python train.py --num_hidden_layers=9 --hidden_size=512 --num_attention_heads=16 --num_key_value_heads=8 --head_dim=32 --intermediate_size=1024 --vocab_size=9151 --hidden_act="swiglu" --norm="layernorm" --norm_place="pre" --norm_eps=1e-06 --positions="rope" --rope_theta=10000.0 --rope_fraction=1.0 --qk_norm=false --attn_scale=0.177 --bias="none" --tie_word_embeddings=false --parallel_block=false --init="uniform" --init_std_qkv=0.023 --init_std_o=0.0 --init_std_up=0.023 --init_std_down=0.0 --optimizer="soap_variant" --learning_rate=0.00311 --beta1=0.95 --beta2=0.95 --weight_decay=0.18 --lr_head=0.00606 --max_grad_norm=1.0 --warmup_steps=200 --schedule="wsd" --decay_fraction=0.56 --decay_shape="linear" --final_lr_fraction=0.0 --batch_tokens=[131072, 262144, 393216] --max_seq_len=1024 --doc_mask=true --train_tokens=1020000000 --max_steps=4294 --dataset="wikipedia_en"
Each number is 200 + 20 x the weight over its row's rms, rounded and kept within 0 to 999. Layers, rows and columns count from 0. The size before them is the row's rms in percent of the matrix's.

# up: layer 4 MLP up, 1024x512, rms 0.0821, rows 467-501, columns 0-63
# down: layer 4 MLP down (transposed), 1024x512, rms 0.0751, rows 467-501, columns 0-63
# gate: layer 4 MLP gate, 1024x512, rms 0.0799, rows 468-502, columns 0-63
up467,100,198,226,202,221,228,216,196,185,216,199,221,187,178,215,181,223,195,169,236,160,207,178,200,218,181,208,191,234,209,202,209,185,179,195,188,185,170,187,203,235,187,234,217,228,207,205,202,208,213,213,198,240,187,179,193,232,214,207,225,214,186,181,206,188
down467,093,176,236,188,194,188,216,158,187,180,198,227,198,188,178,213,183,198,187,217,196,187,215,163,221,230,206,191,177,195,207,219,162,222,198,200,211,205,203,200,232,203,212,220,194,202,182,202,192,213,183,223,188,189,191,195,218,184,185,178,215,183,212,168,189
gate468,102,184,169,225,177,174,206,229,228,203,217,202,169,226,228,188,206,175,205,247,210,207,192,188,196,200,185,202,215,231,195,179,179,180,201,202,209,174,219,173,190,178,210,191,209,184,223,232,232,190,194,199,192,206,211,148,166,189,231,202,205,229,206,168,199
up468,100,176,195,214,208,212,206,187,197,185,199,216,203,206,181,239,203,224,198,220,188,175,209,187,162,188,176,221,210,214,217,192,214,209,183,200,214,196,217,210,210,176,205,203,227,175,214,200,142,172,207,179,202,191,209,160,178,186,216,222,195,198,232,223,200
down468,106,213,219,201,208,196,178,207,210,184,171,256,166,216,152,185,190,186,184,160,236,194,165,182,202,204,198,168,205,182,167,184,224,215,233,207,195,213,220,214,182,173,174,213,219,198,194,166,217,175,208,177,186,179,231,182,219,172,179,183,232,174,189,205,156
gate469,097,206,190,205,152,218,205,206,208,195,182,211,198,199,206,207,184,176,176,195,211,202,231,174,229,187,216,195,220,189,193,188,185,203,176,208,212,189,206,200,196,209,234,225,153,166,230,225,151,205,178,195,197,197,235,209,208,182,247,194,215,177,193,210,194
up469,096,230,189,208,191,196,223,155,222,235,173,215,214,180,214,177,165,233,224,222,239,192,190,247,185,151,195,208,205,193,179,179,169,182,230,215,242,168,214,238,183,205,206,187,205,194,212,189,206,213,185,184,171,216,183,191,193,195,167,204,219,226,211,189,208
down469,100,204,230,211,210,223,215,192,205,188,170,192,176,181,203,202,198,189,211,203,220,210,189,214,214,212,150,195,188,186,195,210,225,184,202,208,205,194,206,201,180,220,158,168,182,185,234,192,169,199,165,185,184,226,204,170,194,189,226,208,167,186,203,219,193
gate470,107,162,164,218,192,232,210,210,186,204,161,209,190,193,194,142,201,222,212,222,179,228,197,234,197,178,165,178,201,185,209,154,211,200,223,168,172,212,222,201,246,202,175,217,196,242,233,171,243,189,222,187,158,180,194,188,223,233,209,217,206,190,231,202,182
up470,105,192,207,206,212,183,190,202,213,163,209,189,211,186,188,193,222,220,200,187,187,171,180,237,198,220,200,219,210,209,205,195,194,249,210,189,226,220,187,177,232,229,184,212,162,198,209,213,182,200,185,200,196,203,225,219,190,211,222,236,210,187,218,213,206
down470,094,203,195,158,155,186,192,168,224,178,245,190,199,187,178,224,174,180,181,197,209,151,166,188,215,201,189,184,206,207,195,199,203,188,207,158,224,195,179,182,208,215,177,228,221,226,182,205,193,193,199,216,181,197,199,207,183,177,188,217,193,224,143,199,227
gate471,109,204,187,215,186,201,226,211,188,149,223,166,189,203,173,157,224,164,212,228,214,228,185,195,190,225,203,216,188,167,207,197,196,207,191,184,221,228,201,171,178,198,211,212,203,201,190,222,235,218,198,205,194,201,169,225,161,213,189,208,217,205,170,205,190
up471,107,187,205,206,215,171,206,206,211,231,178,195,226,228,220,207,176,196,194,208,186,209,177,180,207,217,177,209,182,221,153,190,210,167,226,249,169,174,242,207,198,199,213,226,216,189,184,211,181,231,200,182,193,201,204,209,158,196,210,173,195,194,200,187,182
down471,101,224,242,182,173,218,213,254,187,209,214,197,181,168,193,198,224,198,221,216,224,210,173,211,189,195,178,187,225,162,197,194,161,200,234,199,201,212,200,173,170,182,205,170,202,173,207,221,197,226,194,185,189,200,193,179,193,194,196,219,179,193,203,202,193
gate472,096,198,212,154,194,237,218,207,191,205,208,194,185,204,213,190,188,197,188,179,190,211,195,212,206,163,228,223,194,173,226,184,185,189,184,182,155,205,180,240,182,185,168,189,196,181,243,185,195,212,182,185,187,217,196,182,231,226,181,217,214,234,183,210,176
up472,093,183,248,191,191,200,191,198,212,188,217,182,195,210,183,217,187,223,176,206,165,216,202,167,163,223,221,215,220,172,193,184,181,215,181,175,242,169,252,186,223,204,194,216,217,203,174,201,196,209,184,171,207,170,180,188,210,218,179,211,189,204,165,198,212
down472,102,215,214,198,162,214,205,224,203,221,210,186,194,224,204,202,196,188,216,205,233,208,208,200,182,179,208,169,203,193,196,172,167,209,203,187,187,217,185,200,179,209,160,183,176,181,223,185,189,209,205,165,194,212,226,178,195,237,163,208,184,191,200,198,206
gate473,105,213,211,189,222,207,211,216,162,200,217,204,218,202,164,197,202,250,210,210,176,182,216,178,224,214,214,205,180,198,241,236,188,223,214,211,210,237,211,169,205,185,212,225,209,189,236,201,197,199,189,202,186,194,212,211,173,224,205,232,219,195,216,175,206
up473,102,205,189,245,200,185,205,178,206,206,171,198,198,206,212,195,229,193,175,205,210,137,176,190,169,216,207,170,209,203,181,172,171,138,214,190,200,254,220,202,206,178,222,190,214,203,205,221,229,182,175,186,194,209,217,182,182,193,188,179,207,192,194,211,206
down473,100,212,202,216,241,195,171,205,200,212,175,226,200,174,213,203,190,252,174,211,218,180,180,208,170,194,171,199,199,212,197,225,182,198,231,209,183,203,200,211,157,188,229,184,204,187,227,222,236,214,205,216,198,219,196,168,176,193,204,194,197,215,218,210,186
gate474,084,158,188,184,225,208,204,225,207,187,226,238,238,208,186,198,167,200,185,208,218,201,187,203,196,207,196,191,185,214,219,194,208,215,213,204,172,194,154,188,198,226,256,183,191,183,216,198,227,216,186,211,192,237,207,213,202,199,205,174,217,187,213,222,202
up474,090,223,232,176,205,201,214,205,178,197,190,188,199,217,197,235,158,235,201,213,226,227,210,187,212,221,194,181,211,206,170,190,164,191,227,211,227,184,178,182,201,223,170,187,190,200,193,161,229,225,214,201,204,218,191,181,207,180,152,194,194,178,215,234,233
down474,091,225,255,175,171,205,199,258,211,201,193,194,187,195,240,184,202,177,209,208,189,166,198,209,207,203,220,171,225,163,187,203,209,196,199,198,222,198,224,182,207,212,180,194,184,180,218,192,176,180,222,234,192,199,214,159,202,164,220,204,145,219,227,188,195
gate475,099,214,172,181,205,208,191,180,226,234,200,201,203,194,231,199,247,237,178,184,199,205,188,155,220,210,181,244,183,199,192,196,186,222,220,219,171,219,178,225,185,216,213,204,205,206,211,189,173,176,188,212,218,175,189,209,238,213,199,182,189,186,194,192,172
up475,094,203,208,215,186,217,194,178,202,203,211,206,199,212,150,209,218,167,214,197,205,180,167,216,218,183,202,189,200,178,191,202,203,220,184,217,200,215,196,208,201,197,200,191,225,214,175,163,168,216,223,208,212,204,200,221,214,207,216,208,192,212,182,158,186
down475,098,207,227,186,187,186,197,193,179,174,190,206,195,210,176,205,220,163,169,200,184,185,198,211,233,174,211,221,189,169,169,171,147,192,209,188,193,187,216,218,183,196,193,193,193,213,213,211,188,198,196,237,197,211,188,207,189,181,218,225,199,209,190,178,196
gate476,091,216,179,208,213,215,214,192,192,207,213,188,208,180,194,154,223,232,179,190,210,217,188,166,190,216,186,176,188,212,182,238,215,200,151,185,187,209,205,184,160,214,211,225,196,206,223,196,225,179,220,192,181,200,200,220,186,201,225,198,209,244,172,196,245
up476,091,220,212,206,193,235,180,209,177,218,202,210,207,183,182,220,186,191,218,189,204,234,197,175,161,220,224,256,210,187,222,141,193,220,217,190,176,201,176,204,195,164,194,221,186,175,206,202,231,221,206,204,185,186,205,217,229,227,229,189,209,208,246,171,250
down476,089,185,180,202,232,200,194,200,171,195,191,206,221,244,167,190,217,166,239,182,225,219,220,200,211,162,189,198,201,180,219,206,218,195,187,192,200,167,193,210,212,181,186,179,193,254,179,188,196,196,180,212,195,200,196,171,181,203,210,190,205,197,152,224,161
gate477,098,175,181,216,176,212,198,175,197,187,204,193,182,209,181,189,210,206,217,181,172,200,218,195,204,154,226,186,220,171,164,227,235,176,235,213,228,198,221,241,168,185,196,175,196,215,200,209,203,211,217,189,213,177,209,170,217,188,208,220,197,173,190,197,196
up477,108,206,199,209,193,200,207,207,167,195,164,192,167,218,207,207,184,175,201,191,178,189,226,170,178,181,198,183,227,208,202,190,185,202,177,197,192,182,189,172,205,208,197,213,183,191,238,186,221,195,179,217,206,209,217,182,219,178,180,183,176,174,236,207,220
down477,101,203,225,232,196,202,208,266,163,210,168,195,195,215,224,241,214,177,171,203,178,215,188,201,194,205,220,204,219,200,171,168,199,182,222,213,160,207,202,208,214,220,201,227,202,209,228,197,179,169,196,211,198,223,208,196,216,242,195,173,184,230,235,214,203
gate478,104,176,223,223,156,192,204,281,193,188,182,206,218,187,227,219,204,218,212,179,191,216,178,223,210,231,209,185,210,182,226,216,210,196,212,200,195,206,214,216,213,182,205,192,208,197,201,158,211,189,182,198,196,207,212,181,190,214,204,196,186,195,188,191,193
up478,100,178,172,163,212,194,205,188,205,200,197,222,216,214,234,183,205,198,212,194,197,205,160,176,184,227,231,196,218,194,187,199,185,189,216,229,174,220,207,192,187,148,184,186,172,173,183,170,209,221,216,174,232,214,197,180,161,215,194,192,189,179,211,218,202
down478,106,216,199,204,161,182,202,190,190,226,201,165,214,235,199,194,192,178,187,224,202,178,215,177,192,194,194,182,195,194,196,210,193,194,242,201,174,160,221,233,190,168,201,204,176,166,202,185,188,219,229,189,219,182,234,186,182,212,176,192,179,195,234,185,184
gate479,095,168,206,181,185,205,220,181,193,193,209,218,205,205,182,218,194,210,185,168,178,213,172,221,200,174,227,179,175,214,187,189,200,190,203,196,194,209,202,202,201,233,218,181,201,171,200,180,240,240,194,226,217,244,185,201,196,207,163,192,191,236,195,199,217
up479,099,177,200,148,201,198,190,188,219,181,200,215,195,195,206,229,218,247,226,220,210,199,179,241,195,173,226,174,252,198,213,209,218,209,209,198,191,188,209,184,192,204,195,210,154,241,199,199,232,235,185,204,197,235,209,192,213,193,207,204,165,187,239,165,215
down479,103,186,202,194,194,210,259,206,185,223,197,204,180,191,179,196,209,204,193,183,180,196,226,189,198,223,228,202,203,235,183,221,202,202,222,213,190,214,169,187,219,192,199,194,224,186,155,210,203,219,205,194,193,159,169,162,217,199,214,154,258,220,198,228,169
gate480,094,179,190,164,208,225,199,220,185,206,185,241,185,206,217,207,190,185,190,198,192,201,198,166,185,205,238,208,248,175,180,191,164,196,183,196,175,185,199,197,218,195,260,172,239,213,210,178,175,183,206,190,198,219,194,230,231,225,217,181,209,200,204,169,165
up480,091,211,200,175,174,167,184,203,185,228,205,232,186,181,211,168,216,175,203,180,198,204,215,204,232,185,215,154,168,205,168,210,182,186,212,194,219,237,195,186,207,222,170,190,233,201,204,198,237,208,159,186,162,207,204,175,201,177,227,153,201,192,223,221,212
down480,092,221,193,165,181,217,173,218,196,188,189,208,189,222,197,211,185,191,209,194,221,171,176,227,223,180,203,232,205,183,184,183,193,176,213,211,192,181,206,197,177,173,223,199,223,189,192,166,150,185,190,222,185,225,199,225,203,201,171,179,236,206,238,225,145
gate481,108,174,219,220,222,187,178,206,197,190,205,207,192,200,211,189,190,193,203,210,188,237,183,181,180,213,214,233,210,196,202,151,164,183,196,207,199,225,204,179,206,203,167,214,182,189,162,175,170,188,159,203,205,211,205,225,154,206,171,223,244,169,222,194,182
up481,104,174,214,192,184,200,224,196,178,226,190,187,224,163,221,215,227,205,231,203,194,192,214,170,182,178,182,146,232,218,197,188,218,177,189,213,191,220,177,200,194,200,196,182,185,189,178,208,185,188,167,197,176,197,214,205,204,168,196,208,155,248,203,206,200
down481,106,233,163,216,209,204,218,215,189,241,211,186,234,211,213,217,205,187,202,204,210,147,195,164,198,209,170,175,196,217,237,207,209,189,232,170,231,259,219,222,250,193,195,208,173,218,215,203,208,224,189,228,201,228,169,209,184,218,213,178,198,250,191,185,196
gate482,100,217,219,166,222,187,218,230,238,198,191,197,199,189,174,159,204,195,182,222,203,185,194,200,250,231,197,214,197,173,168,191,186,209,193,223,183,221,238,195,193,166,211,209,209,207,204,185,190,181,229,201,211,195,202,227,208,197,205,200,192,205,214,170,186
up482,096,234,251,200,193,221,234,182,212,212,224,178,201,177,230,211,195,158,177,226,175,195,181,190,212,179,210,191,201,211,201,214,205,185,203,212,222,252,188,218,230,205,208,215,216,230,190,210,228,214,192,200,188,214,214,230,218,197,222,215,190,200,206,183,212
down482,096,230,212,197,222,163,221,201,219,159,214,218,223,166,180,169,227,196,171,201,187,199,189,205,234,216,177,201,229,209,206,207,204,216,212,220,185,245,191,147,221,178,226,194,194,206,173,202,203,203,242,221,184,213,169,211,217,182,227,197,232,183,189,175,195
gate483,103,194,204,188,195,189,203,191,210,163,194,161,203,177,207,168,194,232,189,192,180,186,222,221,208,229,197,227,194,213,153,235,179,178,189,210,206,198,178,206,192,241,218,207,191,217,227,253,237,209,182,224,196,188,212,205,200,175,200,171,209,193,247,209,208
up483,110,179,220,191,216,203,201,216,203,201,211,201,216,219,189,205,203,200,173,176,214,261,182,219,212,202,196,198,206,219,186,202,207,214,187,216,228,226,184,218,207,216,190,203,215,171,195,170,197,213,217,192,176,188,193,168,214,169,222,205,187,216,193,169,220
down483,097,181,233,223,193,190,230,167,182,218,176,228,163,203,197,187,197,172,195,197,236,238,197,179,199,166,164,241,233,231,202,217,200,227,202,184,185,229,211,225,202,153,239,197,189,213,231,221,219,202,180,197,179,207,223,200,203,194,221,206,172,208,205,222,208
gate484,099,173,183,173,216,230,200,187,188,189,208,233,159,192,176,182,234,200,222,182,210,182,189,199,200,206,214,231,201,233,218,196,185,214,182,195,172,200,228,228,151,167,225,189,183,231,210,236,176,217,187,230,230,195,190,220,168,198,212,190,220,183,202,150,170
up484,102,206,208,212,206,190,198,199,240,241,205,219,204,171,186,235,224,198,230,229,170,202,219,199,195,214,203,232,202,196,201,219,185,195,203,230,228,182,203,184,205,184,179,203,189,204,208,192,199,186,232,197,234,203,204,212,220,221,209,209,175,194,222,202,201
down484,101,215,200,163,200,205,183,186,213,211,208,225,208,211,210,236,201,198,241,209,198,167,204,166,186,222,232,173,190,212,168,166,233,202,222,154,196,182,169,189,196,197,143,184,207,229,226,184,190,195,215,204,223,204,161,204,197,175,208,218,205,181,204,190,224
gate485,102,141,191,172,220,225,208,146,236,221,206,210,160,217,212,213,169,237,217,211,164,196,212,209,224,203,198,213,198,220,191,205,184,208,246,203,192,199,179,201,229,211,203,207,188,192,228,185,175,218,178,225,150,201,222,235,215,135,206,216,224,181,217,213,196
up485,100,173,235,188,226,212,185,231,230,249,199,193,206,171,165,179,180,234,173,219,181,208,217,219,224,207,215,196,234,200,212,205,236,190,217,212,219,214,197,188,205,216,181,206,213,169,206,195,200,174,161,193,181,187,242,198,157,228,219,225,237,246,193,223,206
down485,102,215,223,212,227,204,181,233,187,187,219,183,190,226,182,179,185,204,226,215,193,187,160,197,185,168,211,205,185,182,204,218,202,219,211,195,187,195,233,210,194,172,156,203,211,236,176,201,221,158,206,199,187,186,196,208,173,197,202,205,232,200,176,171,182
gate486,106,219,173,195,217,203,168,198,202,197,207,174,201,201,189,225,208,239,193,219,184,211,191,203,194,222,178,196,213,212,227,205,219,220,211,201,184,165,210,208,187,217,198,190,216,209,204,208,223,214,190,216,200,211,210,229,253,227,212,249,224,214,201,237,219
up486,100,180,184,196,182,227,191,176,213,198,195,189,168,220,179,212,198,217,199,252,185,216,199,195,191,204,216,233,182,199,181,192,186,201,192,197,184,188,205,187,203,240,205,204,188,196,186,168,196,203,161,209,249,198,221,206,198,206,161,196,184,199,204,200,156
down486,100,206,217,221,179,257,189,198,228,202,208,167,196,195,236,181,223,180,196,219,192,192,205,189,218,177,211,237,180,192,209,196,215,164,200,177,230,173,195,193,219,219,216,188,167,176,217,169,210,176,186,200,187,192,209,208,177,188,183,208,201,170,207,170,176
gate487,097,176,198,231,217,231,208,195,195,191,202,195,182,236,179,189,225,183,202,200,245,175,170,212,205,195,195,210,187,211,182,183,201,164,200,211,195,213,221,180,201,195,169,192,211,230,186,183,169,200,205,159,196,180,220,196,148,168,175,220,210,183,202,222,208
up487,099,171,228,228,218,195,192,181,175,171,214,168,199,231,237,215,186,225,191,235,207,217,207,221,220,188,210,169,201,199,175,200,220,201,207,253,178,238,217,181,217,189,207,185,221,208,212,227,175,207,175,208,194,207,195,196,187,180,233,200,172,204,186,206,220
down487,102,200,217,183,160,193,193,190,233,193,178,223,228,158,205,241,245,163,215,210,196,193,212,166,166,144,216,223,167,217,209,214,214,241,178,180,246,206,199,189,195,205,166,196,185,237,225,188,157,215,200,213,229,170,212,225,220,180,202,184,230,216,180,217,224
gate488,099,210,209,206,212,189,215,210,203,207,194,169,235,218,167,212,181,201,249,232,158,175,232,199,202,178,188,191,214,204,202,186,182,191,199,208,203,212,166,207,250,234,198,190,194,202,178,204,198,226,231,210,199,192,192,204,220,191,213,199,214,177,209,186,190
up488,100,215,213,197,219,206,166,182,185,225,205,163,214,192,199,169,202,207,158,150,243,224,194,206,182,216,212,181,222,216,173,212,199,197,202,232,191,209,208,215,187,231,190,176,223,185,215,224,215,210,176,245,179,216,196,173,177,156,195,205,227,213,170,220,199
down488,101,210,214,177,202,209,192,181,235,196,188,183,214,186,197,187,205,180,165,218,219,228,201,202,224,183,206,176,199,169,196,215,225,169,217,199,226,210,198,190,169,213,217,207,218,204,199,214,217,219,224,196,187,189,176,213,203,167,189,171,228,199,205,213,186
gate489,102,144,143,196,210,226,235,191,200,176,229,174,190,191,251,186,207,187,213,248,214,192,178,217,208,187,179,183,235,198,225,186,211,189,190,174,192,194,184,206,203,203,206,226,190,207,217,169,216,172,222,226,184,192,168,213,187,193,179,192,196,198,200,200,210
up489,098,179,174,232,214,186,190,197,157,200,197,164,217,194,206,181,182,199,229,186,216,168,208,212,208,187,199,143,168,215,195,189,197,196,185,207,192,209,193,209,180,236,216,200,243,188,196,226,199,201,184,172,167,201,190,184,191,185,225,215,198,207,217,185,179
down489,107,197,250,183,207,189,183,192,224,215,203,189,190,226,240,228,219,201,200,189,219,219,200,213,156,194,223,207,217,196,224,238,235,209,188,171,211,208,226,197,199,231,211,187,224,207,202,203,190,189,186,188,192,202,203,201,213,231,213,196,173,200,200,229,172
gate490,100,212,172,209,178,209,191,204,186,204,198,193,185,203,175,178,187,146,201,215,179,194,249,205,228,150,166,191,212,157,201,193,201,194,263,182,178,227,160,199,209,191,167,199,208,180,172,175,213,197,192,176,205,205,167,191,245,200,214,199,203,217,193,191,171
up490,101,174,206,228,177,208,205,211,216,192,227,225,196,178,216,183,210,159,212,182,218,207,215,188,185,189,207,184,208,206,215,215,219,219,188,180,182,157,194,173,194,250,203,191,176,198,214,237,191,209,222,187,196,194,180,226,162,181,201,209,202,188,227,165,184
down490,096,169,208,223,197,176,213,191,190,235,204,225,179,201,209,216,237,174,208,208,190,156,228,242,173,187,225,201,187,211,166,186,221,192,187,176,186,205,219,199,201,197,227,218,186,204,196,218,194,169,214,195,195,210,187,212,184,190,164,217,244,219,169,177,208
gate491,099,232,193,206,207,197,182,212,169,186,159,204,225,199,194,200,199,182,186,163,208,158,209,197,187,192,195,205,188,207,223,186,208,185,178,232,184,206,206,172,199,174,179,207,261,234,180,218,171,181,210,164,204,178,212,205,186,238,221,209,199,190,197,214,204
up491,097,217,180,208,213,189,167,199,188,194,209,199,210,228,210,285,201,171,220,170,219,199,203,158,197,187,222,178,220,222,195,206,192,210,183,227,189,188,219,198,195,199,207,196,191,190,225,213,200,208,211,190,180,203,213,230,203,189,204,212,192,219,171,237,226
down491,081,210,190,244,192,211,228,190,191,276,219,225,216,204,200,216,166,204,199,199,209,206,162,191,177,170,202,208,218,173,192,202,199,248,199,184,201,204,182,172,193,171,183,194,187,202,184,180,231,191,180,213,194,218,149,178,191,167,193,182,172,189,187,179,208
gate492,099,194,173,187,168,181,225,190,192,194,217,176,189,202,235,175,218,211,187,204,203,207,215,183,193,165,227,195,197,201,221,227,212,218,201,185,231,206,185,199,207,208,203,220,231,218,193,186,197,201,182,194,209,167,211,189,220,201,187,223,231,176,184,197,194
up492,095,200,195,195,200,162,196,172,175,170,198,216,189,216,222,170,218,206,160,197,159,214,175,201,207,194,250,225,195,200,195,193,177,204,218,194,220,185,203,220,198,191,203,192,202,209,173,162,210,186,186,217,261,206,223,173,190,209,204,208,194,192,247,175,171
down492,099,210,199,144,171,197,196,185,176,188,182,232,194,211,209,176,215,212,184,190,191,164,195,187,210,237,242,196,206,224,176,206,209,211,192,156,184,205,181,211,199,200,173,227,200,208,181,172,197,183,193,209,227,204,181,177,202,195,220,206,223,183,215,165,191
gate493,099,205,186,213,186,175,215,184,185,200,235,223,200,193,173,187,173,181,205,141,200,184,198,218,172,203,209,194,230,199,212,226,257,193,180,215,217,210,202,203,193,181,209,185,191,203,213,179,232,186,236,211,229,219,231,216,197,173,194,211,233,171,219,185,200
up493,094,215,197,196,225,207,188,197,193,185,203,204,200,206,193,189,179,176,209,231,222,224,220,203,187,203,194,195,211,201,183,172,160,185,227,216,195,195,240,197,161,238,197,159,207,205,182,173,201,197,173,216,188,164,174,202,204,211,196,247,188,189,207,225,208
down493,092,191,226,236,195,189,157,208,180,188,218,206,223,218,238,217,208,195,207,205,220,179,179,218,210,226,213,208,198,190,152,221,231,171,184,171,170,177,235,216,174,242,195,226,197,196,202,188,210,221,220,221,224,191,184,233,203,207,194,196,192,204,190,166,184
gate494,101,220,201,213,223,220,227,204,186,188,207,212,233,208,181,182,191,178,197,213,173,215,192,193,207,193,197,197,214,217,226,201,203,179,222,179,148,207,227,171,206,213,191,205,186,197,235,215,214,210,204,203,195,196,196,193,238,187,230,184,207,202,182,189,211
up494,095,215,181,171,189,208,175,195,228,213,193,209,240,185,176,212,200,190,218,195,200,189,181,207,181,187,169,229,177,167,203,137,183,204,183,180,171,194,196,214,226,219,231,176,191,199,230,184,216,158,172,207,167,210,215,207,217,227,192,205,205,222,165,165,193
down494,099,173,226,163,180,225,182,186,217,215,203,224,208,201,187,185,223,214,214,174,210,211,221,199,175,180,202,214,191,185,196,162,190,224,211,192,189,220,220,228,222,198,194,190,218,182,167,199,205,172,189,222,171,159,208,224,236,179,208,194,199,208,182,167,183
gate495,093,166,223,188,184,218,201,243,198,213,212,241,192,217,235,197,176,204,203,187,217,193,191,189,185,203,197,220,197,184,207,232,229,172,214,201,220,215,189,191,191,190,183,195,177,200,211,212,203,182,187,199,218,192,172,198,155,199,178,200,209,179,174,197,217
up495,091,192,188,210,166,169,191,204,158,173,190,190,208,213,206,229,206,176,202,179,190,219,217,216,195,228,208,213,209,195,206,198,190,177,190,191,193,177,248,210,176,207,197,207,220,170,202,193,207,222,197,192,168,198,183,203,191,178,205,168,174,220,177,195,215
down495,096,222,211,170,169,217,200,201,207,183,182,155,217,217,183,231,201,193,211,230,191,211,194,181,204,208,217,242,204,221,183,185,210,239,202,183,205,218,200,199,204,226,219,188,231,204,196,196,205,208,181,200,186,216,138,199,226,204,213,195,220,208,189,183,197
gate496,108,152,177,188,230,169,200,214,183,184,218,198,176,201,194,174,194,205,215,196,236,225,158,193,172,221,171,188,216,202,223,198,237,207,171,211,197,186,170,191,186,205,189,189,214,198,219,225,221,164,204,180,231,181,230,225,213,221,208,235,207,194,224,205,201
up496,106,208,229,205,196,165,225,189,209,196,213,194,147,180,205,185,206,218,206,193,216,203,179,177,200,180,174,200,225,183,177,209,176,216,199,247,232,210,214,178,224,214,254,245,171,223,187,230,218,174,188,186,229,197,214,202,209,218,208,230,173,202,215,202,207
down496,101,191,178,184,160,185,182,184,169,215,209,210,210,182,226,207,183,182,211,207,218,180,186,206,176,220,186,164,197,159,194,165,223,169,211,231,219,219,237,205,237,213,225,196,199,209,196,196,238,203,183,186,209,186,217,187,184,187,186,183,162,200,213,193,189
gate497,093,189,201,213,219,192,198,234,188,203,206,196,214,224,158,176,203,199,226,190,182,175,172,214,190,180,200,202,192,215,204,195,241,188,204,183,208,181,189,241,206,210,205,177,205,222,175,193,208,196,232,209,207,210,179,251,199,177,217,193,238,212,226,236,204
up497,087,192,166,225,195,208,198,209,218,166,214,176,203,188,185,197,154,179,231,165,186,190,179,218,208,186,165,204,226,206,195,192,183,211,179,175,213,166,217,177,192,209,189,156,180,178,180,212,188,165,234,216,177,217,197,228,232,202,181,222,193,217,234,230,178
down497,102,233,225,180,192,186,218,188,216,233,229,206,198,169,185,209,196,235,206,194,195,248,194,187,178,222,203,214,202,189,200,184,190,220,197,194,210,212,250,168,228,238,156,177,198,224,180,232,212,192,193,190,226,201,221,195,197,189,182,206,202,192,189,220,217
gate498,106,180,210,208,221,200,185,217,207,192,190,191,219,213,193,173,201,177,180,222,164,191,219,196,193,224,195,195,205,180,200,194,239,222,212,216,208,218,190,230,230,193,198,162,243,220,233,176,206,197,155,203,210,213,221,189,213,257,207,207,199,153,217,213,164
up498,109,193,198,222,168,238,178,204,193,170,228,189,218,218,195,194,204,216,180,220,184,175,197,198,174,205,224,152,200,163,214,213,148,215,197,230,224,189,221,204,235,204,191,218,197,232,231,219,222,219,195,208,192,195,223,230,224,190,185,201,206,213,241,237,209
down498,103,196,220,203,181,237,170,200,200,214,217,197,208,197,195,215,180,197,218,223,226,209,168,207,205,176,198,231,188,195,204,228,217,177,204,163,192,169,198,215,147,203,183,241,175,225,196,218,218,148,193,210,194,211,177,208,161,168,180,203,203,237,171,234,235
gate499,101,221,196,198,214,164,228,199,236,185,190,213,219,193,204,212,184,204,216,230,166,201,183,178,215,207,215,183,214,189,227,179,177,206,219,232,210,219,192,250,253,163,207,235,184,172,212,218,198,239,184,182,200,201,195,183,234,200,231,212,200,202,159,178,201
up499,094,199,191,212,223,214,174,183,203,202,167,232,155,222,207,219,206,157,174,237,193,231,184,196,214,209,215,229,216,204,178,203,214,206,168,206,204,229,202,212,190,177,200,204,188,185,231,211,204,206,215,211,195,229,207,199,168,211,202,171,203,182,174,186,163
down499,098,207,218,208,200,215,191,184,193,222,189,184,173,225,215,200,225,181,205,164,224,230,196,178,193,184,200,200,242,181,181,190,194,184,195,169,182,196,210,221,206,209,218,173,230,176,223,183,213,180,207,173,218,221,185,205,186,177,173,158,205,234,195,252,196
gate500,097,202,188,170,194,210,242,192,169,210,181,202,176,189,224,218,207,198,209,225,238,188,214,169,157,201,217,221,204,233,171,211,190,188,189,191,189,205,183,246,202,225,205,191,207,184,202,204,164,227,203,191,211,184,216,204,214,181,195,173,214,220,210,227,180
up500,097,202,210,207,180,210,233,198,217,203,158,215,178,176,207,199,185,203,186,194,149,212,178,217,206,165,177,176,220,187,213,230,216,201,204,207,201,211,207,185,190,209,167,178,248,218,186,158,174,201,209,194,191,211,238,212,223,206,204,192,176,221,216,198,189
down500,101,195,188,188,220,225,227,218,161,182,194,204,207,221,169,195,232,202,194,190,159,162,243,211,187,199,199,234,218,216,192,204,180,221,194,213,212,208,232,199,190,202,186,190,220,204,161,196,204,189,219,187,191,193,226,259,208,249,212,169,211,192,220,230,214
gate501,105,215,213,190,222,227,193,219,217,203,223,246,226,198,183,210,223,200,206,235,215,215,218,194,180,176,178,176,212,252,213,186,203,150,220,220,202,176,203,208,191,166,211,216,183,182,218,191,229,192,210,217,180,208,177,208,212,211,189,188,190,194,203,223,183
up501,106,172,183,200,213,213,175,207,219,181,178,208,208,202,184,208,206,241,208,171,202,234,211,190,202,173,171,246,198,169,202,213,189,209,221,166,219,203,221,186,201,183,195,175,182,239,196,229,239,232,199,200,202,160,248,238,205,203,231,224,198,192,197,188,182
down501,099,198,215,212,212,199,220,159,175,179,203,229,208,197,167,207,194,219,213,201,177,211,198,224,210,202,181,189,221,205,194,220,191,212,198,212,227,194,242,199,162,196,201,197,187,195,206,221,186,196,191,184,193,149,226,221,221,186,202,197,201,191,215,242,204
gate502,097,191,200,203,195,183,213,179,198,158,188,234,219,192,212,167,215,185,202,176,185,175,175,204,244,198,233,195,227,206,213,202,169,210,167,203,201,200,225,207,193,215,169,203,222,222,180,204,192,209,168,161,227,191,220,228,216,199,187,184,173,230,216,198,210